{
  "n_layer": 25,
  "d_model": 64,
  "n_head": 2,
  "n_kv_head": 2,
  "head_dim": 32,
  "d_mlp": 256,
  "vocab_size": 1830,
  "activation": "squared_leaky_relu",
  "norm": "rmsnorm",
  "norm_place": "pre",
  "norm_eps": 1e-06,
  "positions": "rope",
  "rope_base": 1020.0,
  "rope_fraction": 0.25,
  "qk_norm": false,
  "attn_scale": 0.177,
  "bias": "all",
  "tie_embeddings": false,
  "parallel_block": false,
  "extras": ["shifted keys", "gated attention", "value residuals", "skips across layers", "capped logits"],
  "init": "uniform",
  "init_std_qkv": 0.0663,
  "init_std_o": 0.0,
  "init_std_up": 0.0663,
  "init_std_down": 0.0,
  "optimizer": "adamw",
  "lr": 0.00494,
  "beta1": 0.9,
  "beta2": 0.98,
  "weight_decay": 0.088,
  "lr_head": 0.00921,
  "warmup_steps": 259,
  "schedule": "cos",
  "final_lr_fraction": 0.0,
  "batch_tokens": 16384,
  "seq_len": 256,
  "doc_mask": true,
  "train_tokens": 118500000,
  "steps": 7233,
  "dataset": "wikipedia_en"
}
Each number is 128 + 24 x the weight over the matrix's rms, rounded and kept within 0 to 255. Layers, rows and columns count from 0.

# layer 9 MLP down, 64x256, rms 0.169, rows 43-63, columns 128-191
[[ 98 137 132 133 130 152 129 120 128 132 103 108 153 125 168 111 115 119 122 158 144 121 116 108 144 102 108 113 110 124 123 157 112 123 138 143 131 168 146 193 144  98 141 136 120 118 100  89 150 169 151 150 109 138 116 148 144  85 154 144 120 107 140  88]
 [148 118 189 149 121 141 155 126 123 145 138 137 214 154 107 100  79 117 156 152 123 138 120 124 156 159 123 160 168 139 113 104 147 128 110 154 115 119  92 131  84 169 133  88 157 115 108 103 216 100 146 112 116 107 107 147 156 117 174 136 168 142  71 145]
 [102 135 154 104 121 116 133 117 131 155 137 148 159 157 111 154 162 114 141 158 145 140 123 174 125 127 127 101 107 180 107 142 162 141 156 146 139 121 168 116  73 127 149 169 124 116  84  91 158  93  94 112 140 139  96  81 171 116 140 161 129 113  94 132]
 [154 147 130 131 174 105 147 168 116 138 109 141 194 154  87 135 117 117 109 104 140 176 122 137  84 122 156 130 151 109 122 103 146 114 111 113 142 125  84 120 169 159 134 156 121 134 125 137 122 121 120 156 139 113  88  75 169 111 132 125 110 118  52 124]
 [113 146 112 122  89 108 135 143 139 120 160 137 153 155 123  94 151 141  97 150 132 141 127 129 102 132 114 131 113 127 132 149 135 112 159 131 152 118 123 105 122 109 124 111 108 125 134 150 134 143 121 141 134 146 119 130 142 103 141 105 117 143 122 140]
 [115 109  95 128 113 136  93 123 141 104  80 147 130  93 167 137 133 135 130 106 154 146 108 130 196 127  87 130  86 129  74 118 107 128 167 158 121 133 146 100 101  78 101 148 151 110 110 114 117 151 175 112 125 100  95 107 119 153 142 124 132 139 120 122]
 [104  99 143 115  72 123 104 122  79 114 130 127 150  99  81  89 148  90 162 191 100 144 112 113 141 107 158 146 141 121 119 138 127 125 145 138 119 115 100 131 136 134 137  88 135 145 128  99 123 176 106  58 136 123 125 118  93 136 125 143  92 120 120 128]
 [142  95 105 160  68  96 131 133 141 144 130 130 142 128 144 160 119 120 151 107  97 134 136 145 124 148 176 116 158 131 144 105 122 114 144 122 117 117 140 130 109 141 110  79 118  49 158 115 141 146 135 142 125 156 134 155 109 104 133 101 169 150 129 135]
 [150 117 131 127 146 158 163 139 102 134 137 110 122 125  88 131 105 169  96 151 105 127 123 117 116  67 111 149 103 110 120 173 122 144 157 146 136  94 152 126  78 158 157 144 127 130 130 154 113 146 153 101  82 127 166  97 113 126 128 134 123 158 148 162]
 [139 115 127 141 149 108 167 168 144 114 149  94 146 152 157 148  89 112 134 131 158 132 140 101  89 193 135 113 150 164 160 151 162 144 147 119 157 133 151 137 160 126 138 178 123  67 136 127 166 177 184 162 126 118  98 148 144 138 156 136 140  98 136 119]
 [114  97 128 127 132 153 104  80 158 113  94 133 131 119 116 112 167  88 194 139 132  74 142 135 140 125  85 150 149 110 181 161 134 103 154  96  88 165 134 116 128 115 110 129 124 157 120 112 117 133 151 141 136 123 113 133 152 132 123 154 158 118 109 116]
 [ 97  98 132 179 122 159 103 180  95 112 120 133  98 122 148 135 123 107  98 114 124 116 128  84 104 124  91 124 164  98 129 135 131 121 150 142 147 104 148  88  80 151 118 119 152 124 140 114 146 161  97 119  75 119 171 139 113 178  92 127 144 172 128 110]
 [141 136 130  98 136 117 140 138 140 161 122 171 122 152  91 109 160 137 153 130 151 129 125 154 154  70 170 107 114 146 134 140 125 103  97  96 121 157 145 154 146 120 152 124 146 129 102 136 130 101 120 142 148 124 116 106 124 178 116  83 115 124 142  81]
 [135 178 153 161 126 118 121 141 153 132 115 125 136  86 165 123 115 144 163 139 141 114 119 118 153 156 137 157 159 128 120 149 135 102 156 101 138 115 118  90 151 129 119 130 127  99  94 121 162 127  96 123 161 144 119  92  92 137 136 117 119 119 111 142]
 [142 144 105 158  85 110 129 148 112 147 149 119 120 135 120 126 130  82 127 146  77 179 125 142 113 127 150 153 159  78 146 161 125 149 123 141 118 127 150 129 146 119 124 115 175  85  66 117 118 134 151 150 141 130 169 149 124 156 176 138 168 143  86 113]
 [162 117 149 135 141 113 158 121 125 124 163  87  99 135 109  95 125 135  86 162 123  82 116  82 122 133 143 118 153 154  98 130 114 117 104 129 101 171 164 120 139 154 120 126 156 130 167 115 164 118 130 136 108 153 174 164 130 125 158 133 117 101 118 112]
 [123  79 102 126 122 125  77 149 149 122 116 134 110 128 120 138 110 124 104 124 155 116 104 131 161 146 111  74 149 159 112 116 106 124 137 125 168  92 147 117 133 141 125 117 134 154 122 135 113 120 109 114  99 159 128 112 111 133 101 123 162 153 136 135]
 [135 106 158 157 120 141 124 126 115 129 159  79 134 124 121 121 144 171 117 154 134  78 161 127 150 118 112 165 184 131 121 162 150 114  93 147 152 115 142 106 129 131  67 128 135  93 137 177  81 153 142  87 139 103 131 122 135 137 140 134 131  92 111 162]
 [126 127 142 126 114 163 129 131  90 146 157  86 136 121 115 125  80 143 109 148 128 110 158 136 124 141 114 120 119 158 153 140 163 130 110 128 110 119 116 153 171 147  93 137 140 135 166 122 118 150 159 133 149 100 172 105 140 133 102 107 122 135 145 144]
 [125 131  97  82 167 121 151 131 128 136 152 132  81 112  92  86 131 110  97 131 113 155 119 115 128 137 130 155 124 113 110 132 142  70 151 140 126 103 141 100 127 112 129 151 138 125 113 157 114 106  89 203 129 155 139 131 156 123 162 102 119 127 149 106]
 [114 138  98  91 131 110 124 116 157 160 133 138 166 137 134 100 147 138 165  87 148 160  94 125 163 122 135 148  93 120 141 155 134 141 129 114 128 126 150 103 117 118 153 191 156  95 121 118 190  93 125 125 178 110 160 102 120 133 121 124 136 149 198  77]]